Weights of a small transformer language model: 12 layers.
Each number is 500 + 50 x the weight over the matrix's rms, rounded and kept within 0 to 999. Layers, rows and columns count from 0. Numbers have three digits each.

# up: layer 3 MLP up, 448x160, rms 0.103, rows 386-414, columns 0-159
# down: layer 3 MLP down (transposed), 448x160, rms 0.0639, rows 386-413, columns 0-159
# gate: layer 3 MLP gate, 448x160, rms 0.102, rows 387-414, columns 0-159
up386:510576396588495496495567489536511427429473591559489478570561440507472513525526551552506515576584514533482419493567531488546510493473473435545551562524465515389500510494545547517444527491501527477569416517514526525511618517566490439521526470465529553433447491588422515426496465484528490449542483473491501540454571590465447439512451500487506543346424487560459425567522524519551582449499450535498523583438434484508546554467447440465496455473523462459497507417555448367565511449587437
down386:464347589395564503468558430465483600546543437481585501482545484447495536488411481481468511441607534495557546543511443533524370569514549539556506433452527503517537455449555528545540541501505530480353570463515517492431492559422520482449457493479420487589520566440437521560485533522486565459397496523480484481587467420530519524529477521515493525550554515427505546486489487485445471538412441524545507482465552501539458524444496592530491558512469531562522509511481423518442508391454502
gate387:433482556538479484477517500425532503533501530550546488503453406510471493500479489487486517445491515459530454569491440476621530517556509467466539595513453488542501546422443524530459534494530572475439453499526564525462506485593470547612559501488488512578434469546525551535452521519558472500480477516505506510475509533529476533504481547468482476513443442511525447565501500560466462433452430606494567535514462471494448477466519469571579465499435504460553497522441585469515484495520517
up387:602505543485451502428468491531480524487492495550456471520550469498484517510389500375493563538491466495507548570552451412470518524451475506418513503451463454506472408448466513541458516554548584422447430502586505427464560558494405469581562484442594463532500564487478545569486502552513483502524589506520544442488519448459454488511445491563483492563495501548491545472510500418510456502605477544474589461444513580466525561588481491595460519466490474503531469473466487468506566492508592
down387:452530518533511489505510554489499486524521468532581471447421546570492552512589428581455482460449567435513448429425532525502470467587560493541516493535501534493525574563472509504498535426476418530537540486467472617481474546510526524438410578467442526548582494480612474476555449471498495516510435472440493556562516487514575479466491497441518567427516506452483495545498521500458505542471514453499392442560489475496461444479492489487581525542510556418521577526531509530456483481472483
gate388:566524655516572477446401468521541594594488483448527459570550489466427459505574469488505458507615530530535519498539612505471518385496438551410502417533451424455472444346459423534501483559507481484550438560465411563451522589492493512459487451498537514494518520466508564471467554544530503530529561553466534546516491523482606531485488385490408563525550495595507522617514542468465552451497487447544497466517453520486456558516482469495484546512482473497552510534431474467535489594404522
up388:524568426484508452479453525511556495503523497475484487556515463451429549552479481500512452473516440543458466493472481579521435477397438525502446471503496501479491462360556470500467496501523521461576434542392403524487452555493508557522514493481529506502465505529523523492466513532528463490464529554512500622516477571409603539514424413488456422524526579535551467623465550570480496528500517430553507538496417468470448504547483454471486560534513544455552423511549547570494458544484476
down388:474531535502460529585545480529463454471435455539523467470340560517490486511520487531481620489440545480605436528410471456492438542552564536509495537562541581490511593549436551487492536482506487443491464430531539468416545536421481522430522499481504455503408513557453459532564423519443463426601498514533478520535488475437461410473494501480496548532473484465376467435544478487507479520540529477485439454500477550396564504460480525512457449553523552457527573541512549429520577440481561
gate389:579518519473557448416418541598522544534545497586540530481457618523422485587418545418451519562471473592518512408451490515434576500484485494466512559481506532483435559583502428432564482537497491517540484536500496563520510489503534451491574448473553440407407414570498513505599501506533502505525522452467485545349569472473485459501486431452403506451467449517525510482482514514514574523476444554512484542575548576412490444559466549468416580453428590531556447490476530544480523486543517
up389:516506373586528513506507517527458509522493498527488489516514544563454381567459506517417480497520439445465449551518441479479523489478452560467465527607446573538592446519472411544441477481434538442461489492471573510575558414446534511487577501477513508481542508585466547496513455542494466521488397490539509542526485434424471576504470434488566463531522408471477547534543499609577489540450517543499455520520547494508460511485443431521524519529541583521512503564515468459473556423423526
down389:413494539447518465443534544516489515514592538579477502485493537437446545480494555439523542569415529554487533446461491466487467528462467533477523448472581409528467535577512516498580480523631535558584483588527497549436482490567472440550534525570473467445430502493507463549483529484488469440465515492499501497449489469561492399519514486452444511418543530558469492449501516533454537526551440531453615465574454608434594515581547540500453534455460529557536476436505501578542509521589459
gate390:495388520602655447537524443484450564467592453453548539460440529491588539480473510428526515540461482533450532522522484472495514509477454419504496411528325514459493558526579490492573466501388426586479491560457500454469500421539538411478571467483525506586514438512535554469519515548522575485431480481554539567504559496512453443557551559592540621513532449472521504445557469462507460497506552661482509453436451500420441528440601562437482406461470463588512539566496545514497484522476552
up390:466408445541498471563519408482523522466604471429585548468384472483574514570527515482457502465447470508432537502478567496493575485542464486527468495547476488484430485507639527504488504509495472651461507561528526542530435493534422529517569497567565532579552505461528584509515467606478612509558526417524497576556487402533453501510532547470420499419464473504591545580592478394548555525456539569549550558384511588392598537403531473431408401460436464497489518593552516499462451468467597
down390:431479557441400415541537487507496608523592508478504528505562444502502486440501414506668492554464532528481446467496457441516492611394489487553522575440547405568544449420541564492543485501450515426563510485554379533523505509539519586585524512555477484408520495502481413515504562480594458459596505481443519452473413460585553505477522446548431431527539455482502518583485531397536625589515468470531462497445552493550581539497558440385521501522541543438499454403521436516499598574461542
gate391:458482554525565482509533437430512558479430491477456499554459545540570486454572527451513505471506531452507468510479526519569503553509501471495373579526492503549498495532483497567424537436557438583542521424440516523533520459423532475408512509480450556469461452494523507538520501519471510520502408460416459489484430447511472442569466507501527575482450467477548516474518450477498544445530452564511585474471445480451525533426486443495498514550564523541514425505561538440510561497513505
up391:471424517481546427487483542527524425516465465448456520504488458522455526522460491447502611512486580418466580550570521447574409533509485574519573515470460562587428527477419528470416494609515550483469440555480437444489584525492514519493486455428395467451503481540456458541451429502488535539525500504461551423579577563466481461472550496456567444471475585475530506420425562530500441522460467514497481480611538484508485464478515487538622490510397392579480499522440442496498532506480465
down391:513486504531496468515607426455498564424490535521475488464511524523549525446536491531451436470510456557492412444456492508423548451516451433531441502566513440462509468483571466570511478394503446529564574497462572572516471457477545490484448532580514538553517509469529514488557577551493478460532476474493459489471475461570510530589489540554496541498490475543458472562563436489455550489565515516559565502406421470481491519458515517549419507510606568497501538491570598460497509460487573
gate392:469383463466501505544526442514501459574535432560577505456573454467487544565519505516489392452451523510461508558447557475485498506524458504466491498573490543514463431486466473497397511434388481514456508430427537546619391511552500554567508503530474457494508508392562552480482575478505558498375542560555592460509613517521536523595496555454559436483537525534544552469492454531539508573427600571577413551493483580418573463467477502441514567432490492452531479518564465492506499516491537
up392:525398531417549537586551503585479480498540634532513497531487418472514536600498443531572431433530512512584605461410479482482462478523512487513560517548432576436536417509490460416559483523498461455439453552539444481571490516698578472552497624579495516437540450411520392433533489526524543522444579526570498486499436474564455455464446537499418454499589398488519627541520492533483459540487437455479515530550496547453583548497525544486500447495551523461496457525565395439511444494473481
down392:500458446442495540448570527529517494454550439489416420553479436538547454586477563541463536503523476492515554497473486463467575484440565461485552528563571462495491520443591465457531506450500407488542591480391500602512515516542596606517445494480584628568482486504510560463462602445465552402506451446541485442501469513402513572463449490527427571468538473537518473478485551515556454528605594447494489453406478503490549531444574530397484536481493493512473595483590449514505519591513471
gate393:463458461550477485490486429484538464511485522508476548518431407462585523454556505500480519493486510552517511489566556634522472494552489540366401530553480485508489461482523575504457560525465507585438470504505542537451538482450479451542454500472515466528551625528480516544450593521459513502489466522556554474554424538487550433512548591496442531468546482573499418514416448497517453537442567542501477468535457523555511448556538418486536492437493456498459493527454539438573478463575434
up393:548483491427457571506507495543478466525573507491506466477573406441535497384470473492416518487483494534514574548456524563541481564578500427505505517476567467525463372493471548449526545634502551505553476531495511470447564407454445479560503521547498482493554392447472491544538429467498514521525439555548513486502426569467453555425522529465531483504605425507476457475430479522497549503555516565569539531508557561452429540492499492533416457548524497466476518435527534522581489469473468
down393:447493409597542411525488436491508524458494462566472552605500524560494503591535458459527525515469442531548496498524531425489526466482466582508557509478507517404514514528575463589466461368525507556427426495487507539550441471539499558463468504448527561468508563539500444466533498516405427524491561505472527524485549466558529488528463533490514522465387652521536506486473477532400396480508417548440483542522418473570615457536495467549573516465457497534515496524476433497443490490589521
gate394:476432513530600490498536480562506470545465414467477498476473426434508573447486531475585460461445408437471540436439464505490449478510429462483614527554495530493436500453521448546598524593463543518547468491572491552575546461479440494508574491500499568561462468439445539471547476437543439499536521470579509497440484574507431548591606474543555455527615524429569455495584532518481480401478427450499402509450502541557510518547511493530450490499590458546443504487493486517463612519487521
up394:474550498442455511535503545452464543469532527496446455557597581510464485567510426520429528630555575531480449564469519515551516536524543469564493476497530454495547529564484517476465538433531517492476489534522573472472459538529516558467491565439493459449513520561524480532511544506450512502476477520454460514592517447475543420445414490506547545452524429500457552483436565566490528517497492475524472523487444511486514491503473454490576502474502539445561506433518523494434478487571472
down394:435480533487603441476516521528506435524435461493553483475497431496470520450578526553537428392518461497455578433510524525576435476509510503477505524513549492503444465490557485575532382574463549524565449478564434590601510456516457485490507550562516457529558482458456484485551474502500423491483499485543474470441458515564477636527523497467481377567643468440477494501559542485531459454489498431415471479468521531536528510496493506554456553454538478515496537550541443558466515534414581
gate395:483497500535482565538406505535494509362565429540508559572598603550551543641495530502536529505485486464559538456538513446470426504457450483464474449482508583539469456527543535440431484467596405484474528440562479485480478406443538504509421456525475556494547477504511475499520579575483597548541566494487551585541532464506468544462489616556465551529519536471469515528561507524573488488433464526439522451512524576603481364469569531490515509431513425474554464519391539516424504458599462
up395:455564546579495565547612450521464474538484480564575623415549491508464605483494441485417546566494481440510539543560522440501495612473562495437446478471449548564576497610436484519479513421517489512415534504599516525476520407532443520447441510445449494488451509371531462536603547471481490519528540494557537483603518454474527506465540446559559495477541537517419437474475555396443499470456441548536465505486494455560514515507477390481438509404533531439565481526442479538539515552497510
down395:474520501478441418501506521426469525544428504502479410505510489481524510403497526485468528468490481571363453554426481544583507538502497544557521576598526478437402394425548514563563419535480575499555536510512540480470497578492545462421465524548458473502479502501559490460525353504487556488467446529526529465516546573463525426524506509478520499501472488602482520601492534556543463557480552515526536573498475420476465551526431598563509420535548501502428459541461517430543467590380507
gate396:439539479527556496599518494501381543434475407518505472526493462441525523496533509542463465398465516439484498527554496522518500564524610570651405433509510483485429494531406506445423542515553511569507501533447505506478481430479502427511411493496502530457440522427530473526489526489476436517513600495482491569427524491458502511480435514473551442428566450555437498475554471448535424465557510483483536446521525490455585507443483482504445411564454514549562476504437510564501495565463475
up396:564586517607547516606437445581443526475547461457518608456437439598499469530526414444558524502507575513522547433445560517502535548549475520473443497475421480445504535496495484554537480596566455474500500501502539456543517499530492383547480486465522518463448490468518516513569565441598543454522627538462435443545525526466529498544474451480392521599455503559455459557453582476591539549403574464560484512487504476497446524480479415466510478455472509449550498415461548472515466478560585
down396:489517539402442498497539532469485429474446553552483417435502530461450554519491575508434507498493512550436436535555443480503460472487441492468541542486553497538472489541556572483500511515465540534497459540506486534486516477460480585442533498554504441517524526526443467514485447515401552450515398492443560563470498558506508557496540498564581522515463530515576530385533466506412541472616464540466463537492508536530476451565505655520467496555492380520390533570536487551504525483468475
gate397:447522550466513435477468485506541544577385516567540491517405541487417444485494427439513491466456405533450499555529495505527543467506384447472497592496508519513516448524497555486580433529482486453460447418488477563544556504454504563590479430482502537487447478495440496535395456389529511548481526491516491469445496521396529439470503545525438550531415576495505529558515544447501446476445459535575536443489502511508501371443538460484535479545466502442514467487401582530529516512568511
up397:498519469495410443554519562591457446373527568544511506527492485359557492469487403581452512535494485512456449584456519446463421449454531529447504482554527509514529552546509533531512535544466430466512432495468500490548592455452509492505465531465503506465458531420508541479522509560492439446566502560460480460552445506498539454439552464523507495475561526503506534487471489489477555467375425462558597524504565457505531472438477470519536505472475498575513504598457501542561477474503520
down397:480540494522539579458551526459500496546455457469455499456545470525502559499561575449557520442572542507545531373541512544537538522570477492501466509458432457452503473388492419503429489485553506544521448533602505480412437496585559503479547490543528439520458508567490516557500483492502503473507463520495518515551488523495434505568542473451518492504601463490499499531484546505559480541617471516497424462504450513407438588570530591497569500416478509388534437490590519453484573513471498
gate398:470458580423505492499492488594485594534414519563446382523503492499426510469556477450474502536571447508409528477461496478501507512498433422484408448483525488552508442522460458514567487520497475592474466544393499485463448427493461498512521509480441421516476518576529473489447541455527434447513481587528546546563513465548483483468491547543487574444504420653464489451534577555521536585426528510465446442513546466510457519515566523448459516520477548395426515522543423541513545481473517
up398:520511512467506591599528583564485552485498510523519465560506453531548464496515382439521523491526537560475473544527502495415475484477452526464417542480522513558512493433429503488582469460390497468510533461585523494484485450577494526479589472494555467522538459520524437520467454480548440472628615590479486521628461510534500446476509517509467444479613464527502546560518572516531507559475513478532495542499560589475472486479460540465436460511424556420467558593468458443545540508461527
down398:468488483530417458424462512439566474534590506490492637482473532539474533461506557513485465502518495512600493512458555489527501515487463496531535479503502443486442483531528542477427508420566489546531519481537434487488562549466551500494439454504613549505508475466524528441613554497479588558471441473515496555438507457461568543587498448527504477527444532400466530530493482503468507442526436523553621489568422514521520513484525515487582505458487357629537466483474647473488514470546565
gate399:492467374444553409554556451469558544509496530446406470467541538606482531501517533485410450435459428485384412459478526487524514512617613591414491470513443427515593541541449496490549529561464566482488502473500581478518461489454542491589468466553519526454543449455473503594536575435359486442411493566523563477575542540524484501469465453595575468449545627441563431565457553454539486576457508583430474470486483503538543435448510482459518462507518624500428456447495448496513488519457549
up399:590449537497531446514491501576481526484454466464487455499567415453531434512407512510457458517439466429476451554496497507474473527524469514580536467466467481566467459544427506466585407486451489477512538438450509477480461501528619515547562480520496525521484423517503563510480505532512433572521442579439472520518521535624490529561528480535633565420523481403581520547502449513538460488494466475479500493422506421500467646541534470493545482590508494529480473512549553563499506558430483
down399:479490437499434543505487493523496471476500471548476457546502504492524510534496544504602498548512506522548506538404556555428490495395457447434443485624580521481504537511570549521590531431548493526563521541515499432515568530476398543373452562505461435471527447455413391497516462461523435487488577500420497495482592450528506476492466573450463490586497385578416472521504542460444525530527496525523547480481518561462512405502503491441477474401504484511569531462460554548458494456606399
gate400:473526499489518520456593608488539543500467503443502477516560445555557513411413474381542553511472519495441448352482472461415530504569505473540544525434584475411460526521542489501487495499455418499423608433520471498358473492478504506481523546470546491459591473522462541466510520518443451495521484465584493537466559560542502493448466440477525447366479509538556503484610513600551583571503336536500476473501464497578453495476508470538581577490509495471493589536448537481550475551492495
up400:595471552494515556472554517496551474473568539531405522538555558558418554494501530543489502569525489476423538463555524456394505571515468545619531531474416470420442457487530447487458513527434508497497496475645445479438488550571530520451532452489600443447521537525491467508506492549489384432418543538558418592476597484528519578488473530375486440500607581498461471493555532467502474459512498561524511433589430506472475488472573484538465556434496483513561591504497565433486471435591414
down400:544475531596501582448520457497487523478466505551454462445358540542486587496477469469527413477410471525618449341480494540510471505452412543463455548473538407535504449485555503479442507500498498523538472439451569562606451437501519470571463562424460477541467504357547481502457485562424487559556524485481514507548395464464438519470536516521458493593468481534446588524428537394539577516475403421502485500523610453414505590496489513428557543570480556601484573534604438447478560505392481
gate401:531535381529535460542496581515548443580492511530446470523441459544448578531470497524518533501504458357488566462541496445500521524470488530415549422428452543473570519516494517545451537473537502574568497451568407577401575488448485692564438420547351500474497513537441482454608465452510518480531571457601598572449528535507531562418498531454442572487443566599375486533461526453525513410582511479420478431448498526618568427523528520546587556535503445542404459546469526481527395554481448
up401:515443559557556524552550541544502424527546443542549502579391538453449543525474433547433503618483527400526533549507512496526516477575482498502489509494540528557495501492505483492572590464533510529443493437439447551646496489594384472554436460472472493448402495498449449429498529487551514419578382557505516611387484482515468554377583614488476472487482523546572535486481344438500428498528434492565547496525548532565540529471435546432517441581481518522506479418605480544594514463496624
down401:421521447479374572502510453464446596437471524503496517479522472484548544488596473476553527451529509598413465573402475550550568467494467477520434524477411491507491558478485524403516345469473552428515587526509510501542509541496508489437480548468506504505443536529551479378513486475489511525470549512503450444631528525459507471485491511545515459485530514441457471480581531504455543448425479480492532600523606390505433507403494577582599488486513450504495515514394548449459445452521515
gate402:518471466517577493456523622594529568495523453424468452507462484499531539532578581505499486558546400396595510548545492495562449494568575568421488497589576526517474407543587556462474446500550559577498517484508475468485490417413584514502475505513512387519520568663541469518533497487486541564481475471543613528515450440564482509424531400543508541537588543591577519413376483477448388531484494449482437484518492481535508476507549484580526539477514449504525562399522528534361470476505534
up402:517523520456525544538452485466572551482526475509499582477442517492501478405546437417498459415405516575551542400574574486442530443545477559530426527435449465531543513371431474521514446454549426471494541559515499386493513530523443453503484497486571435481432512478430570477498506523461566444544483478605493533551486497394543446549463499500573377475569481568439489521547503509484517542567546495450434460621431508496545534495463500576395528523476507506580433543593522522524459538516536
down402:452473446513501549440602545563541384563522463488437435489547509579541496474573561479481466475497512390547518656522515546556421440473516533497564401419506542473476477560516515480540507567575581493473476471523501572488537491430495525426467486462564532582544527494510527523530593507555545530462514461459443516504514417528433535395454435543555628525524460529584540469408452491449416492441577441492549586443478443509500399468552447516490512561476438557512549464515532532491460530405405
gate403:436643522532542424445609443534546515468541492475454493449480558507488509546464520481466515529529495511498538519459500466487518559474587542577535415522532438505471489475475529466486461494443469464359489508544478395541526540518568431447566561536513454463455417442459492447487488419509549450509490579476560514381510544422575609451563532549444476529545502468492497542467461529451504517545537531513450498398509486618492463477489536520464561506387467504404522532351506506530466523530523
up403:500473532491546433457491463459605490494480477452428602490461444508531448519492544493546482424503408608452469543450495503554457465660532544557485517394499459452508507536412452504438464425519539450477546471602530479562518575520523407510597456548511480498488500508448509529479543489552492506441560623510475621456389521513477410498488437628519517508543458506437577548556430507502559400524488457482461484478499537604499457429549445574417531552396488489426525488481446488520399514444507
down403:482384541474553512518465510386399524563450524509533465549502443466529481451481502485514499482533512528450384533554528544407371455553461484418438662537541459485529488425554462489455395560578478578580511504474587463411479461492512473659500414496408529515494550458436513545488532540505529545560545452509411508520469365559493457529431462471505497474519560543523523481576551501512520528444467483510467530533466502348538464508547470474524462504580560518457446497530530418472600509566526
gate404:564405504494496515426534573475568603565475516476472464432459575461509590490532369465466581522422523433514493470483469539481433520508493497506412587491458514502487504488524500461409452555526545533493482509470589520511463553482642458458543434589467470434510522557402510479434457381503479482563487489508487470627507500523482525482476429509445520504425578463445428419540531467549546509452497471517555483417514443481456444521501552504471459455513540404490593552512480536604494493557495
up404:552563459498494410401435348521507524505499563498404441486395490449498408456488493501477484505528463529485489479483539479520526451531431541560524482430568467583467492557546458466506581489452555452490446553467501508452501446592573514489492498430437486527504465469514450475446435404394501394452495509492500607372484480567545576480507529547426456575506474490437518542477539457517516607491435448406533544621492550440481502483584479491531541487511526523501500488486452541565413533497480
down404:400438539463503539499499485518546425479485463601558485470583500569554524536441513455579537550470606456412593546476497509457491581536465482522447562571494506461430467407384513498472421490522501531483529409554450516537494512453413551479563560531470509488493524523464583493496532573565495533469524493555494512552467550456463464450480469461540545510528536428516455430471505476437535435529563519450464449393532604473546438479495504571483454526452541466452498609452534528453494508494485
gate405:524573527529486495559494513492535369471458529499491491390460515462428511480547505547458472582508533438550548519426467510478517465465465409526529574606382486505524488489564455503575472584467470549501528418405537480440444498427437487519436524405548582500466533573444475510414557576569487463543487500506563461400477534561447626483507478496662460525487387528511523388545594527508522528530453588546542490523532479414484544495489540413491448511588567578462411474528420519508489551434479
up405:428481535517440450493494452508505369518559515567427534491601420587367511492539444518368536516448455434540427462488490524568500562432560407586426554518592531515398431441544385547468498448461588412484462508549479481555439531488504595518435437509469489529490496433519384574583397416457442358542489534571529485433491468517448451471429453476588452461381534600482576369471535567651573619509456570514598401563516561522525530480547535482542502474447576463527550517488502596522521481471490
down405:559540552562433426462463436588466550392537468461579434495550466526621435581437459521487465390340542503566440455532466442452440430510505515518526559527461515551515511494496559564432621424584503526532365429413579499514462608527444504538521556526564498492487510484607555443511460534543488412553402527561582596597400352495512455509557489553565464412527474462619522515526466397522529477505568525449426484576512508456522561462617421479511529524590433453436528526481542465491523535569529
gate406:448533585512480534448488498525522515408495489584433495530468555460512438531482527538547531484514489499493532548592497488567540530601546495469618434510512462526608581532453517497490481499516497484486423521463457511457559442473512562505465456529491426511535540537490563461508513588509554453506437479597415443468508487568478490448489521557504474383564510495483529582486481601518512477516522484580489491515405520463605421439479498371490496449552442502451544540522489553478447498588520
up406:543420527500590464536559459467536511476560536462608524466486560498470536443497499417446490495543586454521488540472573453461534505479488567616422535443558515483386448519528535391526552486475517512400428556593470470497454479524567420484543404606488493447495529435456563498494519417540500478444440472493546504459597471467516522610470542437573505585526418526384461502449535516442448581532497570454406468463514458503495483456414447534490546463426523564582546411480430534514463549448523
down406:435527587466510488508415480519616476380564647585468472549465523432590470491533492463451460470485554516529555565454576504520559545535493481439561481526495540548532452441450512497530406448509536495438500611446573494436501458513530566586595476559541552538484518472437562433374549444525478529450410412561500480506541518427487571580422503503551488568440412457528548544421550545498523450564586453591480401558424476457496468421401474492512367440557467549477579463494546525498414550520460
gate407:543560510489553455399454603619507480509501530415532522625424515532489544476507518446553517430442544466543513427529530519506529501504468491487533505364510535497481496492507484443625528545536482502505502467508462486588568438527419499520503471499496513501536595511471539462463486544513508567489492565487612493484491460519487460488503525458393537396548432496405470496477427501494455568612441598483485503529486483432580478503473549551557446503500402507559514450519501544439489504571627
up407:573440504500544572499431510437455560417405515413533447513457502527432557390409483499471458483480498480522460462465545530534434479484445522447483547437538504508472442495363526439470486482561505533473458556602510537502505503560438468524495468479517514553430437520548524556453501487506481548505612474468557497519497494509464507602593521562495483564480518503422429478501506500435489407491407504436582468504472539494629499552536472494486503548466505530506548501466398438496437461546430
down407:416485443537490468530518395472530458475539445581382538444506490537506489515545466545460539596525493480411507622509464447492518487520524486528481588591441471423524566477540452622528514421320546526413488466458512425485490431407519533458482534524500487440546446474521469483479464514458536486475504545592491578525519560551530537392380524508562544554492528518502467494543558399470402511503582472536449510440513461503472497483474499513485535545574491470512490596435553482494498466445469
gate408:555585538410561407476512516424575463408587458442489385501497510532487382612460530542522497529511459528500586534442464531472580466564442472496556503469506427435466477481561523510438500531479485460568524575566513572550478535518490510535445520519515484561585471457450564565382543394552538473452602540495428518489475584521486519494481530631494468537534576470523579536479482529436598539507459523395511495496470463548545496464538451507399481460531454536416437510570495465528591466554556
up408:535556461526405500535492561456415546494456560462570473520513545463520522546510432464484423503512463569453454443412467462494477470521600558496548484637408560579412434507565509494507534411562502402498541577472423477423528552431568414500426496482547466567553483435576525529563539525547465511422532556486505479517560523533524564391462514521562512550524431437587469472412432510558526612538500500558532530524533409639373483468392404527512416516580478528539503404539457425480480509464508
down408:515439527548474462530517486541559468554576550480505489481565469596503388545466538548541500515521408441461485449528523594470499493524381461452512544470451388510630356495478538399479577495520482523605453537608502408498543452529469531563548456440450478412423621524484403564524459415490548473544469522491498578476444498461440539535506462461470462543481592412553482495491513464446562434477448472429526520499587642549574533584581532536529552517389498562524538541420513490523446519472432
gate409:496508486574512511459368515545585509569481502486445529451448529511488500467513430518482560553465505587555374549475579534501504448505606476560506568498412527505555505529442481497427501452528461548508362525496439573595453399513566566409452463660493501523387476517466476431536411513518475502422434475602479441549410562508524566433496420488486522491466487501537427465537548581511433538598529466564503465629521502489461454463476561511558461487529511508517459444393519526514462532504602
up409:523460489423530530553476508518433486519481532410641536544549447474556421497560493523445472490527442416488598524531410494395546583527488462490500458437572483530479596511503483543568471521520425472477530459479553455506469587477492473561537490475426580505571503491438511583453567436509514573585633496461570488448541403536459412518495517513552478504440521600520488522528490487448539538556500559538555464389483526454513499469583551495484517510458532519495530509496469469429532488514516
down409:480563431515506530487410512562585471556448549567534492483475567463486544515461459537517589491450526559654397491386561595506530441512507506531529502512432582506459415489486540440416459486514483450480493507545479544582441548466515476469471499637557496456437471598413492572506420540516512533497490562494471532467468548452544529440487468523508460535496404472507424457468430536464440550547439440430448474623486440463566414486443478529535489553584461481560590418418452486491484521414511
gate410:601578477502565439423479475521410533499511481396577522543488557585512476553608386454536514468483526508533583490421527505481575490621508538555530513543431467419463444417422464526509459499541392483518539484496479533501543488491571497459528504481469501517463490469470544377503506571555568459633507546505456480552477531563541559365474405451428436533575530459501523550585457508493511542525544507471455437518442527527548512527506602490454498495443514583544482509558406495520452456501476
up410:601579482548564429496487476480449466482544473505549546498455529514619523561565436509484510433515516488516536524421516519471619530544499536542419509472439499472458463444439529512474515490500433459513545480565504588479551476578574488415562506449410527521507492500497496416532509536583527485541521486512455425577476538564490572482546468543413472575538480469462566551558481515506450538571514561490477475544472472504477529536405526519430519490447533490563468478602448512537443499528510
down410:422459527470438515561461479483571465488512533543458497459494573423517519576552524522468473576448538505563444451589511542551492471404525524479551446509482472516501509535579508400480540466510607524495446497472504488583399543492477475537488493470537464469499601527548544551478521504475443497439456523525608507490529488481455492570518545534489520483396527537490548511498558544522608425468513535516504465499536438420454463482611482397581464586526515471512530480432527486420581521470507
gate411:512434500430581556427517569471499556504425512437493482416534562489565534600479453426502474471518526510422513596460526531491566550553460600496507419552517536614415457478470528496491514530403430530554430559528529544458417423470546565553447454526393581521488424446442585435378434446508560630422458478450564504499542558534547513524564459504597460570489473430593496498516482539616443453579534460568509536483573529492500509506482492403502491610555552475498495358554501555526558538408466
up411:613411476511588499502452549480434541568535522452544457515490489516436435445468509545605482476499536554373510500539428491555508468482540527559459432574453481543489445531410474517504566481550462461559594545332518495485547570506537410577483438545465467443490441350582498478477504428494591498418573571486631530457601455465507527513509518514501499490453404522507414473458512469493469431536576447493376607492473432508500563490529512481510352437465441400479491425618502472493503469491526
down411:487525467449551529420509528401582472389478453555495562582502586485496478471477504467583493498418601415490543535472480470426537501416590477387445561397470462400490503448530499518469459530589498447435518435539489511534520433551456538463494514587588460492467427613501397541525494510487504562495572518456448562466548465453554412476458538518433483491568386526486526562505508454623558505572372471461562521532520534457549506404562514501502503457597487541474538537452493384457482605439462
gate412:424626462565564485461503500517460546477514385437563472564496483609516423498521597485640553562501536479472489483488550584498552485610463497421412565514432489338428463457466502448513451460467441449445516534660552437394443604420451500425433563474462477426473448476500496474552371562490556522485479446477566524494532551415487524529473533418474433584490474578472412517462454469521474525525436526492420499472512454519476519539485581536437565451492502466585527530474503451429518526449551
up412:346498504589472656476412502334483501515512498555607492516469537494538570447456439478469589471502509545479575554462559526542467500459447447486437522548437602456507444422479501394507463501497511501481544435451450441543504459529419561475605554507502448614537524514554530470506467401594499503532425490444482451518498343538404450518581455461529386527454515549513484495561531490444436563473411465480451492480554492498511510463401561530485499501473408510540565478553532589436564434476518
down412:538464423380550488356517342600446431449493459544548523543564479447483489477560580542565409522603533536439536440458496411499527520546512447493469503428534489522447512529539571506450488586531458495539613571599519460446437459606530432504424544409503534476498430481503488563485509540482534440514521488546547536519571444451526576486525443507623471465485499549495481478435501468505435458591570589542432469563505456555462461455517538470548509564441506491578432458510438564496516507393516
gate413:525529637511576475461510551449543450509481469483556482517521444551469441437450456411512543445531517569518652520484598493442450572549501488494447471523475502494451493519467587430603467449462463455589406462500475540414460429511504539393562445548521548515486475527626518511535448466508557471572561507448501487520468534503491494523481540557497403534525505425493571547564450508480503402585475616540528428543477545507539532651543450414447504482447551456549522488500537456432468482558506
up413:483489471521508457508524475528438585469572522470455537527514499488426535421345460588457536549447487484474447555550460511436510407478564532495551494516445420365589475557508590466461440477591533542516507570455570555432495419529558489494508506534588546468596539467492475531467450561449502510446474467546455466582590406517494552525469549436544616524509486518519545498475517452443507454541515452495424489443460587497430492512621521510428445472558475456454576463483396524509477515553500
down413:591508578513565475505493447423600500607431509507601535504547544499544504539484489442566501417624507609473532496514571427420507514486498482477448398558498545415494391548533455549520470430511482517561444511560418495413429395567585526459487453653458534448480479475548540570535491506586494407477548510541535532434445543399366516412414603539539463450575569408469448428528464509466526559599522508495488445474409460452473518495490519530459511510528524470493470433491514506426526432572530
gate414:521480473610508514402528542535545321490525526535497458451436467561519492554564513460526463461517471504451505574484542493496486605516346534609523490568482573483426484472469569398478485617464581410575543441480595519427450485483430545604541527543508451517551423468628516424521420556498554456583503395528473505516454480454400407473563502512513494495559545461523541523533474475527508548525530554466485508536464465515539516546505467449548417430451468490546471544504407517453504374515556
up414:495416522465521480482533521530644395534574566470522448399566600469361484564506496488511443488582445520535514489510472475471510463499519505440539493444542506524475471533475472515458531486548508464546566563374532490514552512418537539604445313530548556492526397429517434506492572455475486498424524568502489441530506497359527485492488448513543482497446542541512593409521482393518424409523534596465542438469444469556484556480520497472468521588442529464422468430442578520523515555505472